Weights of a small GPT-style language model, trained from scratch on English Wikipedia.
Size: 12 layers, 5 heads of 32.
Training: a variant of Adam for these matrices, 255M tokens, 10532 steps.
Each number is 50 + 10 x the weight over its row's rms, rounded and kept within 0 to 99. Layers, rows and columns count from 0. The size before them is the row's rms in percent of the matrix's.

# down: layer 3 MLP down (transposed), 640x160, rms 0.0753, rows 271-313, columns 80-159
# up: layer 3 MLP up, 640x160, rms 0.0648, rows 272-313, columns 80-159
down271 106:53 47 73 63 59 47 52 54 41 55 33 48 51 36 48 64 57 55 69 35 68 75 53 37 49 39 40 44 43 52 54 64 45 49 32 53 71 50 69 47 45 59 44 43 29 53 44 44 39 53 60 53 61 55 45 52 73 44 52 41 33 43 38 43 45 46 49 46 56 66 48 47 49 38 52 51 47 30 43 48
up272 101:38 66 44 49 53 36 61 77 62 68 48 57 41 54 65 31 54 73 54 31 63 43 40 57 63 74 50 59 44 41 56 46 41 48 43 51 44 44 51 48 36 42 61 49 58 48 51 58 56 41 46 31 60 51 37 49 40 62 43 47 49 50 50 52 39 36 71 46 68 58 49 56 37 59 55 51 49 38 35 45
down272 102:40 44 53 44 57 36 48 51 58 47 51 42 68 60 50 60 40 41 48 46 36 56 35 23 49 53 46 47 45 60 54 49 60 42 56 50 41 56 49 48 63 54 55 41 55 65 48 51 74 55 40 59 32 48 58 57 58 62 58 61 37 46 60 44 52 51 43 38 55 64 50 40 42 54 51 41 34 53 49 32
up273 100:58 38 47 53 49 64 47 52 53 73 56 57 45 44 61 48 41 41 38 56 52 68 55 28 48 44 66 40 46 45 43 63 65 47 57 61 38 43 61 53 56 50 45 54 54 49 36 79 55 44 53 47 41 56 42 51 82 38 38 42 55 30 54 53 59 49 54 54 52 61 38 59 53 53 51 38 44 58 54 65
down273 101:41 62 38 32 57 48 36 57 39 49 42 60 46 56 53 58 51 57 59 45 58 54 31 32 39 53 36 35 38 43 65 47 56 36 54 43 55 52 42 41 51 43 56 58 52 62 40 43 54 38 55 60 64 31 42 71 57 33 47 35 64 45 39 65 68 45 59 41 53 60 58 55 65 53 60 53 44 54 58 65
up274 110:57 38 33 51 51 64 63 58 70 52 42 38 39 59 33 33 44 59 39 44 54 71 51 42 37 56 56 54 44 54 56 66 64 51 55 36 46 51 61 37 51 69 66 32 60 50 46 53 45 48 39 48 41 54 85 55 55 61 55 56 47 39 58 54 47 62 56 65 59 52 46 54 48 58 56 37 26 73 28 58
down274 108:54 69 72 70 38 49 50 30 48 65 66 44 57 52 54 44 32 43 56 62 63 49 53 26 57 47 58 53 52 44 44 46 63 47 49 37 52 43 48 67 26 53 55 43 45 46 41 46 63 44 41 42 37 61 45 59 54 28 43 48 41 52 33 49 38 51 54 57 50 73 56 54 53 50 69 57 54 55 53 63
up275 093:41 69 51 36 61 26 42 62 45 41 50 42 54 52 30 53 50 72 45 40 47 42 52 51 42 50 77 55 55 43 61 42 45 52 49 56 59 40 56 42 30 43 50 57 45 64 71 34 46 53 60 62 56 58 53 67 51 41 48 46 60 61 62 39 45 49 58 39 56 58 49 52 53 42 39 50 58 61 39 56
down275 096:51 53 45 42 60 50 47 48 50 36 44 44 56 63 49 46 42 40 50 46 58 54 41 60 39 49 39 47 78 53 41 49 52 61 56 63 44 48 49 44 44 59 64 54 52 39 51 59 49 37 49 44 63 54 48 41 60 37 67 55 25 29 63 66 63 38 68 52 63 63 54 54 70 47 56 44 62 36 32 33
up276 098:36 22 42 57 45 49 51 42 42 60 54 43 56 38 49 44 49 59 46 50 48 49 60 56 61 77 47 48 32 58 69 56 29 46 64 56 39 33 45 66 67 52 45 42 78 49 56 47 44 48 50 61 43 56 48 34 42 66 48 57 44 59 46 43 43 52 54 41 52 71 67 53 46 50 43 49 65 35 54 56
down276 093:52 61 53 38 46 53 50 31 62 57 54 52 54 48 45 71 61 46 43 48 71 71 47 39 39 52 44 37 40 53 50 61 70 44 46 59 44 67 51 54 60 47 54 33 71 55 44 50 36 58 58 37 41 55 54 55 49 40 41 39 60 71 46 50 39 48 46 51 55 46 38 65 62 49 52 46 45 49 52 35
up277 110:54 66 57 60 50 58 39 54 50 61 45 44 49 53 40 66 50 48 47 67 53 53 44 35 59 46 52 41 32 52 46 69 49 48 72 41 28 50 61 52 61 55 54 71 34 35 43 45 62 49 43 40 48 50 47 41 45 33 31 52 49 50 63 47 47 31 57 39 56 72 43 48 44 43 49 61 56 45 46 76
down277 109:68 44 49 49 46 49 71 59 47 73 65 66 44 53 45 61 40 60 39 48 45 57 57 59 51 49 60 58 58 42 49 49 29 39 57 44 65 47 51 45 41 38 66 45 65 46 48 60 42 32 54 51 54 52 38 51 50 61 46 49 74 63 67 53 38 60 57 54 61 51 56 50 55 65 64 52 53 72 39 39
up278 101:50 59 53 59 57 56 62 60 63 52 53 44 27 37 47 49 56 39 52 30 53 59 36 66 37 60 51 60 50 61 57 25 48 47 47 38 45 58 40 43 55 54 64 52 51 37 69 58 61 31 59 50 57 75 34 43 37 30 43 47 59 52 54 57 54 48 67 56 59 58 64 52 38 36 53 73 61 42 41 48
down278 097:48 44 35 43 57 48 44 43 38 47 48 63 62 40 52 44 47 61 50 63 51 42 45 36 56 45 47 39 42 40 41 74 54 67 50 51 49 47 59 39 33 46 25 62 52 63 40 46 54 57 40 56 35 28 78 64 69 66 51 56 50 49 50 38 45 50 33 39 42 53 29 55 52 53 53 21 39 62 53 48
up279 106:61 38 45 60 38 40 53 56 35 52 42 61 57 36 48 50 61 62 43 45 58 54 49 43 58 56 48 58 46 68 64 58 51 60 75 32 37 40 40 62 41 53 42 53 46 58 49 53 58 43 49 35 43 60 37 42 60 46 49 30 50 43 52 47 50 55 48 61 39 54 53 47 45 65 49 44 50 51 65 51
down279 103:60 42 40 54 64 60 48 35 52 49 46 62 42 43 49 58 62 67 72 57 34 41 52 60 54 60 63 71 51 54 30 47 46 46 17 36 47 41 61 45 52 55 55 39 47 46 41 62 41 47 53 46 57 47 57 64 51 43 31 53 40 55 48 53 54 68 29 51 44 33 42 34 57 41 77 43 49 43 42 37
up280 093:53 34 60 47 72 39 51 60 49 60 66 37 51 38 69 56 48 43 49 46 40 63 47 51 62 48 50 38 51 62 46 52 50 48 47 49 56 53 43 50 60 54 49 62 53 53 61 50 63 63 53 43 63 77 49 49 59 51 34 46 51 57 31 45 52 49 36 64 50 47 53 36 45 69 35 33 54 43 36 50
down280 093:46 53 57 66 67 30 53 50 38 42 41 62 48 56 38 55 47 61 54 54 66 31 58 55 31 59 65 66 40 60 53 53 43 75 43 64 45 57 42 56 63 63 43 52 66 45 50 41 35 56 45 59 47 40 52 40 47 35 48 34 36 52 54 47 49 35 38 49 68 50 49 48 50 50 50 57 54 55 59 62
up281 095:40 48 33 51 62 64 46 49 44 41 40 33 52 40 52 31 40 56 63 59 60 54 61 45 54 55 42 64 31 35 38 48 38 33 55 55 47 55 58 54 25 47 52 45 55 40 33 27 64 61 47 54 52 47 45 48 46 33 24 59 52 32 44 57 41 61 56 34 55 47 38 55 42 59 30 40 54 57 46 62
down281 094:40 52 54 50 48 30 69 56 64 46 58 63 51 50 57 51 49 43 43 40 30 44 56 64 67 48 63 45 41 74 47 29 49 48 59 41 55 31 47 41 45 74 42 45 46 48 50 50 41 26 50 67 44 36 47 62 42 74 49 37 66 39 57 52 35 64 37 45 58 40 57 62 54 48 65 48 47 64 48 34
up282 111:52 43 48 55 57 40 67 52 23 35 56 59 39 47 74 50 56 54 35 32 33 42 32 30 46 48 54 53 41 41 50 39 54 56 52 56 40 42 39 55 36 55 54 69 57 47 43 44 35 42 41 37 53 55 58 38 37 40 54 53 62 66 82 57 53 52 31 30 51 46 57 52 38 48 35 37 41 58 49 51
down282 111:64 50 63 48 61 64 51 49 40 55 64 78 42 41 20 38 39 55 36 44 53 43 37 52 63 60 54 47 39 46 60 49 49 56 61 42 49 45 50 61 61 35 58 69 55 53 43 59 28 50 43 52 58 52 33 73 49 53 65 38 55 45 56 46 68 59 45 48 68 38 64 57 54 55 52 50 65 39 59 70
up283 103:56 54 47 32 58 57 62 56 59 39 42 41 63 48 69 46 55 34 51 52 43 67 42 67 40 56 46 57 42 65 56 61 36 49 66 61 67 44 23 46 63 44 73 30 56 57 64 54 37 46 36 34 48 70 45 44 30 39 47 37 56 45 55 59 55 34 49 54 61 62 51 36 45 49 58 55 43 40 55 33
down283 099:68 56 40 52 42 43 52 57 35 41 47 39 73 60 56 50 52 49 60 33 54 34 53 67 62 36 39 50 32 62 51 52 49 81 47 50 59 59 63 47 54 45 42 42 53 70 45 58 50 48 49 45 41 21 46 41 45 39 46 58 46 56 55 53 66 61 39 44 52 57 37 65 47 52 22 51 34 69 64 46
up284 100:55 43 50 51 62 39 56 67 59 59 41 43 55 37 75 61 48 49 42 48 52 54 44 58 70 56 57 55 50 73 54 57 39 65 61 47 51 51 18 59 43 57 30 50 52 52 59 58 42 64 52 42 47 72 67 60 50 41 45 62 59 62 60 28 53 60 28 43 43 62 51 53 48 71 46 41 58 56 45 39
down284 093:54 49 56 62 42 43 61 50 73 56 56 38 44 46 44 46 34 61 43 28 52 38 68 58 42 67 59 46 56 59 52 57 50 41 39 71 57 61 55 52 46 55 55 68 51 69 47 53 49 35 48 52 44 41 59 49 59 49 37 53 35 50 51 37 38 59 49 60 43 39 55 43 54 52 71 42 63 41 49 47
up285 104:54 29 40 55 68 69 48 49 57 72 52 48 68 39 44 40 46 67 45 50 46 36 54 50 55 62 47 47 31 53 55 59 58 46 71 36 51 46 59 41 62 62 31 64 67 67 64 41 49 56 47 41 43 52 56 56 44 47 51 44 51 45 50 43 49 40 43 42 50 52 41 52 43 55 38 38 50 32 58 59
down285 106:57 48 59 48 52 67 63 44 47 73 60 36 71 41 50 59 53 34 41 37 31 14 53 60 60 36 46 58 63 54 21 35 43 51 46 50 36 50 57 57 70 52 47 46 70 62 42 67 62 41 64 39 45 50 48 38 37 46 56 54 54 38 51 37 59 53 65 45 53 60 40 52 35 52 41 47 45 49 51 49
up286 116:47 56 52 46 50 40 57 58 42 38 30 39 45 45 58 50 52 58 45 47 37 45 50 31 50 23 42 31 35 54 67 50 56 49 42 46 53 48 53 41 54 69 40 61 63 48 46 51 45 55 45 56 49 47 75 49 51 55 54 69 54 45 62 49 48 33 46 48 44 65 56 52 31 51 43 40 46 51 42 48
down286 109:53 59 57 56 53 69 63 47 44 47 78 65 42 57 37 65 53 56 55 45 48 49 24 48 50 61 44 71 44 39 46 57 59 52 60 70 45 60 52 46 63 44 50 40 44 65 47 57 39 57 45 47 62 49 38 57 37 55 63 28 47 56 39 63 58 48 45 44 70 47 46 39 66 35 43 50 68 49 67 68
up287 108:49 37 26 26 50 47 21 47 47 51 42 65 40 42 63 47 47 63 51 43 37 55 57 29 64 41 43 57 34 40 55 49 49 66 45 52 47 42 53 51 52 54 36 50 41 51 39 47 60 49 48 47 54 44 54 43 57 62 40 54 47 58 48 57 51 43 42 56 62 56 36 65 54 53 45 55 42 51 46 52
down287 110:57 51 47 49 49 46 45 46 48 48 51 49 34 55 47 56 61 49 64 42 43 63 67 45 45 52 45 50 53 49 59 57 37 35 51 55 53 39 51 63 57 49 59 58 48 52 37 66 53 47 38 34 60 54 48 52 69 55 57 40 26 28 68 52 45 43 37 61 60 51 52 60 43 61 43 47 53 35 61 52
up288 102:48 50 56 63 69 52 47 58 38 42 32 51 40 41 69 56 45 53 56 44 60 61 38 59 44 54 53 60 54 63 58 42 59 35 42 52 54 44 29 61 42 40 64 53 60 45 57 38 45 62 50 52 52 53 35 25 41 45 24 41 67 56 59 39 24 57 51 32 51 64 32 36 38 40 45 58 43 59 40 42
down288 103:30 61 42 50 40 58 54 39 57 48 50 43 53 47 48 60 48 42 50 35 59 61 71 55 50 59 33 64 49 54 53 57 55 35 59 68 36 43 53 68 44 44 32 49 39 60 53 47 48 43 60 35 56 52 56 55 47 43 57 45 60 33 63 54 41 52 38 52 57 64 66 59 42 70 56 33 59 57 50 48
up289 096:44 50 67 57 41 50 20 43 41 55 44 65 52 55 41 44 43 57 46 47 51 46 54 40 40 65 60 42 45 53 60 68 53 48 64 46 44 52 61 54 72 42 67 45 54 48 57 54 42 42 65 58 61 62 37 59 40 48 46 58 51 59 51 50 46 57 43 56 45 62 58 38 43 51 46 67 41 56 43 55
down289 097:44 62 46 49 41 37 44 24 35 41 53 48 44 50 39 52 71 65 36 50 38 26 46 42 56 63 46 43 53 39 54 56 47 35 54 35 30 66 56 47 56 46 60 46 42 45 51 37 34 50 53 48 46 53 57 65 60 58 53 45 33 54 41 50 52 56 42 57 57 46 46 49 71 44 57 58 49 63 56 38
up290 102:42 41 48 48 57 53 46 42 47 51 49 51 67 53 47 45 56 37 57 48 44 50 19 56 43 57 46 38 29 44 44 58 58 79 48 67 43 38 62 59 43 53 58 59 45 55 47 54 46 42 48 33 42 63 57 54 59 44 50 40 57 39 43 40 48 60 50 45 58 44 38 69 50 46 47 62 43 60 40 42
down290 105:46 66 30 45 47 79 46 37 53 55 57 54 48 53 69 44 41 55 56 53 49 53 53 48 56 48 48 40 43 44 64 49 65 47 47 62 55 55 61 42 52 38 32 51 56 44 41 48 51 38 57 62 47 50 38 55 52 59 56 52 69 50 62 47 59 47 26 29 48 49 56 53 83 41 49 51 49 50 42 47
up291 105:56 41 53 34 42 58 31 61 54 64 39 53 59 46 57 34 59 70 64 56 53 38 39 60 60 60 50 37 41 47 43 44 53 54 65 54 32 42 66 71 21 60 51 57 42 56 47 43 64 60 60 59 61 56 41 34 43 48 60 49 48 28 53 49 43 59 67 47 54 50 48 51 50 56 64 71 33 42 55 68
down291 099:45 37 36 47 38 48 45 52 39 35 46 51 50 50 65 65 27 39 42 51 42 39 61 42 56 38 46 55 32 54 49 57 46 45 42 54 65 55 35 55 66 71 50 41 41 51 37 46 57 64 52 43 30 48 54 42 43 57 46 50 48 44 52 46 48 30 44 51 44 36 44 52 35 51 31 57 51 47 53 56
up292 096:48 42 40 48 39 44 63 58 53 48 35 71 68 45 53 52 68 53 49 36 49 45 58 50 56 42 61 46 41 51 43 34 42 69 57 48 40 34 55 71 45 53 41 35 51 57 57 32 53 53 50 56 55 34 57 53 53 45 52 51 56 44 25 26 51 47 29 46 75 44 54 57 42 56 43 41 46 51 53 44
down292 101:74 64 59 47 61 56 66 65 35 55 46 43 52 50 38 28 41 74 37 53 44 41 48 42 54 56 61 49 43 42 48 61 48 51 54 64 57 27 60 54 53 41 48 33 52 56 53 55 40 49 48 42 46 55 45 45 44 55 50 53 22 65 47 50 44 49 50 42 46 56 47 47 74 44 52 31 38 54 28 52
up293 107:49 38 62 46 58 33 60 49 61 62 55 50 41 40 35 52 58 66 54 58 39 49 56 45 60 37 59 58 51 52 43 59 44 62 57 44 58 39 48 51 51 75 39 46 31 44 51 42 27 42 58 47 54 64 59 46 50 47 56 59 61 57 55 56 62 47 41 48 54 59 50 50 57 46 43 47 53 46 50 39
down293 102:49 46 60 56 39 55 29 48 33 51 63 37 48 54 55 49 56 63 46 72 42 61 48 39 46 44 50 62 52 28 35 41 37 41 62 53 49 48 57 58 29 45 52 53 51 36 49 50 67 51 35 36 47 63 60 65 31 59 52 47 46 53 54 57 55 48 53 52 42 51 45 33 61 61 46 52 47 61 47 45
up294 095:56 43 59 40 69 52 57 60 43 60 58 42 36 31 48 45 45 38 55 51 47 64 49 49 60 41 52 45 51 62 57 61 51 44 77 23 55 47 64 53 50 56 58 49 55 53 57 61 54 59 72 39 57 69 55 53 61 36 54 66 66 60 44 47 58 49 53 55 63 62 53 67 61 63 51 40 49 41 51 51
down294 092:61 55 50 53 40 45 42 52 58 50 59 44 57 61 49 51 40 55 59 55 51 44 59 50 55 46 62 37 64 54 48 41 57 60 41 62 52 51 32 64 49 59 35 58 41 40 62 64 59 50 38 79 52 36 42 56 50 68 67 39 47 51 61 45 52 52 43 64 47 53 57 44 56 58 45 47 69 52 46 61
up295 101:50 53 42 30 38 43 41 55 60 49 43 31 41 55 46 46 65 56 57 59 53 60 37 35 47 65 79 45 43 35 56 51 46 59 68 44 30 56 63 38 51 63 51 45 54 50 46 41 49 57 53 42 46 47 45 23 49 51 49 42 57 49 64 45 60 64 59 53 46 51 56 49 54 48 55 49 54 39 47 61
down295 102:58 34 50 72 69 45 50 42 26 50 38 60 46 44 55 46 40 65 44 40 53 33 47 42 59 45 47 42 50 45 50 50 42 44 47 39 55 51 34 56 49 55 52 39 60 42 59 72 56 38 52 75 41 52 42 52 62 55 53 28 43 58 42 56 64 50 35 53 56 45 49 32 50 33 53 45 59 66 48 53
up296 100:65 53 58 49 65 56 27 44 42 49 57 48 38 47 40 41 54 51 57 46 45 55 39 56 68 64 52 70 49 41 34 54 42 49 51 43 61 47 43 48 34 54 52 64 46 42 43 46 52 43 37 38 66 47 47 44 54 54 35 35 59 46 65 46 51 66 58 72 36 53 51 34 55 68 48 52 36 39 43 53
down296 103:43 60 61 36 37 66 55 45 35 51 49 64 45 49 49 54 51 47 45 41 36 56 53 44 38 33 33 35 38 33 64 64 50 41 46 71 62 49 41 34 41 56 43 40 61 39 54 43 38 42 55 53 45 38 73 57 40 56 38 35 45 64 44 44 48 21 44 58 37 55 66 49 64 36 45 55 60 46 61 47
up297 094:63 54 66 38 42 57 57 50 41 49 41 44 48 41 58 38 56 42 49 32 50 37 55 55 62 67 41 55 37 58 51 48 40 57 69 27 29 56 47 37 54 47 48 67 30 58 59 46 44 34 60 53 54 56 38 38 54 43 51 34 66 32 67 65 47 37 63 35 37 49 53 57 51 50 46 52 44 49 41 65
down297 095:32 55 61 53 43 38 39 52 75 62 34 57 51 60 55 45 42 51 43 50 46 63 51 50 54 44 40 34 51 39 70 48 38 48 40 74 59 47 40 52 43 50 55 40 53 43 32 64 42 52 60 60 58 46 49 65 42 51 54 54 37 67 59 46 53 72 60 56 61 32 47 51 63 55 47 63 67 49 43 58
up298 096:48 35 56 41 53 30 47 51 61 60 61 42 50 39 55 57 46 60 48 36 54 61 52 52 59 63 48 57 43 48 66 58 52 49 55 50 54 51 46 64 28 48 38 45 61 42 31 59 46 49 61 42 50 62 64 68 50 59 60 46 81 59 47 44 52 48 51 41 58 45 53 52 39 43 45 37 42 41 50 57
down298 098:57 41 44 38 31 50 53 39 67 46 43 30 39 61 38 45 45 46 38 48 52 31 51 35 54 52 37 63 38 45 43 51 71 53 72 65 73 60 40 68 54 40 49 47 52 50 51 42 30 48 42 41 60 54 55 56 46 59 45 54 48 41 41 42 64 59 43 50 52 54 40 32 47 62 44 59 49 36 48 32
up299 104:50 57 31 69 66 34 49 46 37 53 40 53 41 58 40 59 56 59 46 34 62 58 41 46 50 53 54 67 46 48 52 59 32 50 37 40 54 39 41 49 50 55 48 47 42 51 52 43 43 60 75 49 58 46 40 47 58 28 49 33 58 34 56 57 44 56 62 47 55 49 57 52 36 48 56 67 25 53 45 52
down299 106:70 45 67 38 45 53 42 49 46 61 47 44 48 28 54 58 50 58 37 50 65 58 65 48 33 46 43 51 50 49 42 56 48 34 51 62 66 58 69 55 64 53 43 46 50 32 63 46 62 56 51 38 42 41 48 59 60 48 50 41 48 44 58 47 45 63 61 39 47 54 49 50 64 38 40 47 51 26 48 62
up300 101:46 46 54 44 47 55 65 46 55 60 59 55 36 60 50 58 57 49 71 41 37 57 40 44 61 62 43 26 45 43 41 64 43 61 77 64 55 48 57 43 43 60 34 47 56 71 40 40 57 59 53 60 71 56 43 39 50 56 42 51 67 44 49 44 55 34 57 50 33 50 51 52 47 48 24 48 56 56 57 45
down300 102:55 53 52 67 46 40 46 52 44 50 75 55 43 49 68 55 53 41 61 37 37 50 62 42 40 54 36 59 47 31 52 29 50 49 52 39 60 35 49 64 58 25 52 42 53 61 53 46 35 41 56 62 57 49 74 40 64 60 32 42 57 46 41 54 45 44 45 65 60 41 44 41 43 61 37 47 56 31 51 64
up301 102:67 30 57 31 36 60 42 47 49 55 40 56 20 55 56 31 35 44 49 49 71 39 38 66 44 45 50 33 52 69 35 42 48 55 67 53 57 48 45 59 39 61 42 53 68 25 61 50 32 42 57 46 55 62 42 59 33 54 41 47 56 49 50 51 58 46 46 46 49 50 31 54 41 47 48 60 28 64 47 57
down301 105:42 50 43 31 46 35 53 34 46 52 48 55 58 50 36 55 64 49 50 56 41 43 45 51 37 51 55 52 52 45 58 57 47 50 45 49 41 49 36 32 56 36 52 61 55 47 46 39 60 58 43 40 55 50 56 47 58 49 46 60 39 33 54 47 51 64 58 42 42 39 55 50 55 47 33 41 37 47 63 38
up302 092:43 44 29 50 48 40 34 56 59 61 39 63 50 51 55 57 57 61 43 50 49 37 52 55 51 48 55 66 54 58 37 43 40 50 47 66 48 44 40 47 38 55 62 40 44 29 53 61 59 42 49 45 47 52 28 41 34 53 44 77 41 57 41 55 39 49 62 48 43 59 47 55 49 59 40 59 57 45 43 40
down302 091:50 52 40 51 32 51 53 51 54 61 37 52 54 67 46 40 66 29 49 29 44 48 54 37 57 54 45 40 41 52 71 54 53 52 51 42 69 54 53 37 42 41 58 48 42 52 53 62 53 55 55 58 49 50 54 58 65 49 48 49 39 46 20 49 59 62 49 48 62 46 37 38 36 40 66 55 69 52 43 37
up303 096:38 32 57 53 50 42 60 68 43 25 59 48 51 53 61 61 50 48 59 37 56 50 65 66 50 45 55 50 42 67 45 36 40 44 66 51 61 51 61 46 43 53 49 59 49 42 70 35 33 65 55 52 46 43 72 32 51 68 49 50 62 52 62 58 48 48 49 49 39 52 44 52 44 51 48 42 53 60 51 56
down303 094:52 61 59 71 57 39 70 48 38 43 47 44 42 43 42 65 41 60 65 49 24 53 57 39 44 32 32 49 37 29 58 46 47 57 62 60 37 47 35 57 51 56 58 53 35 47 38 33 46 51 51 54 50 67 65 37 56 51 59 44 43 57 41 63 62 64 58 37 60 49 44 47 60 41 59 51 54 63 28 41
up304 098:28 51 47 46 51 66 39 79 48 41 62 38 40 55 24 60 48 35 53 49 62 42 42 47 56 50 51 49 46 56 51 49 59 40 67 52 46 47 62 64 48 47 63 52 51 56 59 38 37 39 53 39 49 66 50 48 52 57 54 57 48 49 58 37 44 66 41 62 53 49 56 61 46 51 52 41 26 57 61 48
down304 095:73 45 54 60 47 63 66 50 47 62 49 60 41 46 64 54 51 56 53 45 70 49 57 45 44 40 55 49 36 51 58 50 35 49 54 47 54 39 58 40 62 67 27 50 49 46 59 58 44 55 44 52 36 54 51 50 44 42 41 34 44 48 47 61 51 45 46 46 39 38 56 45 55 40 48 62 63 49 39 58
up305 095:61 35 36 55 48 52 34 54 49 45 67 37 43 40 50 52 59 66 45 61 52 56 49 48 41 32 48 50 58 69 59 35 49 49 51 59 56 58 47 43 63 73 40 56 48 43 50 48 52 65 70 47 56 52 34 44 61 62 45 58 64 55 42 65 47 24 53 45 53 70 52 57 52 60 39 42 62 44 39 48
down305 103:59 69 43 55 47 57 68 33 57 44 53 39 59 56 46 62 52 32 39 53 58 24 52 59 63 40 62 48 44 42 51 51 63 74 41 54 63 52 43 30 62 42 45 53 57 67 53 57 36 57 38 55 39 65 63 48 59 41 61 49 48 41 59 27 56 61 37 43 45 40 47 46 40 48 48 52 59 52 59 34
up306 102:46 52 59 53 60 47 41 38 48 46 37 40 34 64 48 46 44 52 46 46 54 38 52 48 50 65 49 74 40 48 38 61 56 43 36 45 57 38 47 46 44 43 62 42 63 58 53 43 51 45 62 52 33 62 45 36 42 43 43 38 58 38 41 48 58 66 54 65 53 75 42 42 58 53 40 58 61 66 41 47
down306 099:52 40 56 67 46 58 43 68 40 44 65 40 56 40 44 44 52 34 59 52 39 41 30 49 53 50 33 56 53 37 52 59 30 48 60 53 35 40 56 42 47 42 69 45 52 62 57 48 66 39 56 50 56 53 62 35 74 57 55 59 63 53 47 52 43 41 44 56 39 42 39 60 54 33 45 50 60 39 67 54
up307 096:47 27 31 52 60 55 41 43 33 54 55 52 45 29 70 56 61 52 61 53 41 52 42 37 61 57 32 48 37 31 35 54 47 66 40 56 39 51 37 51 62 39 57 45 46 71 58 59 55 53 49 55 45 70 45 60 57 59 63 43 63 49 59 50 44 54 47 55 35 67 49 52 44 44 36 62 55 54 56 55
down307 099:47 34 41 55 59 32 39 48 40 40 75 62 47 51 59 52 70 59 46 52 46 60 63 26 50 55 28 55 61 57 40 48 54 69 47 46 40 67 54 45 60 39 49 56 44 49 50 71 51 34 40 55 54 54 43 74 66 37 61 44 53 71 56 58 35 46 54 55 43 50 63 54 58 39 46 40 63 33 64 44
up308 106:46 56 22 53 52 51 55 65 47 34 47 43 51 55 53 57 68 42 39 62 64 39 50 38 64 62 40 57 35 57 74 43 60 61 69 41 58 34 47 42 47 58 44 39 40 41 60 47 63 45 46 57 52 36 49 45 47 52 26 38 56 46 46 58 50 32 41 46 52 79 42 62 61 54 64 47 57 41 55 44
down308 108:41 65 52 45 57 56 47 47 52 64 51 51 45 52 37 52 50 30 55 39 48 38 56 41 46 62 44 43 50 52 28 32 48 24 56 45 32 53 47 49 49 49 67 48 69 56 58 66 51 53 46 54 51 49 52 42 56 53 58 50 38 41 46 60 54 56 33 31 44 49 40 27 53 31 53 51 58 37 58 51
up309 106:72 40 39 55 47 31 31 56 53 49 43 43 64 53 49 58 41 43 68 49 41 53 46 50 58 46 60 40 46 53 52 48 47 56 45 60 53 41 52 69 48 64 37 51 49 32 50 41 38 45 54 53 59 55 31 37 65 45 48 60 64 27 52 52 52 65 40 66 44 50 52 57 20 51 49 42 45 51 58 56
down309 102:41 65 57 51 55 52 55 32 42 63 54 37 65 52 71 49 44 46 39 58 32 51 36 46 41 53 76 57 56 48 45 53 40 36 59 42 41 62 54 57 50 45 50 50 46 54 53 44 65 70 50 52 42 41 50 51 54 34 55 44 75 27 55 51 38 47 38 43 41 53 53 37 38 60 45 38 61 52 47 48
up310 101:47 52 51 44 65 49 46 54 38 48 62 41 49 37 65 60 61 60 52 74 32 34 35 76 54 43 46 44 39 46 40 61 59 60 63 33 58 49 50 56 30 58 40 38 53 55 57 54 57 44 63 66 65 67 62 53 54 39 40 58 45 41 53 58 52 75 36 61 43 47 58 54 44 57 58 65 62 57 57 64
down310 103:66 57 35 41 51 47 58 47 42 66 49 66 55 61 52 45 46 64 47 23 48 64 60 41 40 48 41 37 46 55 50 62 64 57 62 40 59 55 51 43 44 52 39 39 51 50 45 42 53 45 39 56 53 48 63 38 75 31 47 60 64 49 34 56 26 54 51 52 46 45 33 53 53 57 40 51 65 41 32 54
up311 093:53 35 39 68 54 36 57 61 51 56 60 43 53 47 56 55 38 53 59 71 60 69 56 61 50 53 55 45 58 59 61 43 46 51 81 59 51 46 34 38 32 55 41 47 56 66 75 66 34 48 48 38 47 51 39 55 51 60 45 73 56 39 48 68 45 68 46 56 58 36 37 54 48 58 57 38 28 44 55 51
down311 092:51 56 43 55 41 55 53 45 75 57 40 75 43 48 36 49 56 43 50 42 55 46 55 50 36 54 49 49 42 60 44 50 44 69 41 37 42 55 46 41 66 60 33 51 51 39 27 42 48 48 54 51 36 38 60 56 51 52 50 52 45 46 50 25 33 38 44 39 37 43 38 61 55 55 49 62 59 61 58 40
up312 104:43 28 48 50 52 47 44 64 49 53 35 65 46 44 39 62 62 52 44 57 68 33 54 64 69 57 47 57 51 54 39 63 27 57 47 40 44 41 36 75 55 55 50 41 54 49 33 53 47 65 40 47 46 49 51 61 57 54 63 64 49 53 50 38 65 49 56 46 31 37 43 57 57 54 55 52 46 68 54 46
down312 097:51 46 59 42 51 51 59 43 58 60 60 49 59 46 57 44 55 37 57 55 25 56 58 54 41 58 62 57 46 49 33 35 64 43 52 55 63 45 54 52 67 39 46 68 44 51 47 62 41 54 44 21 40 41 45 73 39 72 64 53 34 47 48 41 64 51 57 56 47 54 50 46 43 49 53 32 63 52 49 48
up313 094:43 47 51 60 51 45 41 56 42 40 57 52 54 54 57 45 32 52 27 50 51 55 47 42 43 62 44 55 47 71 35 50 38 30 56 41 51 51 70 55 55 42 50 71 39 51 55 63 67 48 34 46 29 37 62 46 56 56 44 54 44 40 38 53 45 33 58 46 54 46 56 55 39 49 50 59 46 45 48 64
down313 092:31 64 66 56 59 52 61 50 53 61 58 38 50 42 59 57 48 24 56 54 41 43 50 43 47 39 47 38 49 48 45 51 63 60 72 47 47 51 39 58 59 66 34 55 44 62 48 49 27 62 64 58 52 68 54 51 37 68 44 49 44 33 60 54 57 37 54 56 54 48 66 49 32 57 67 50 52 46 57 41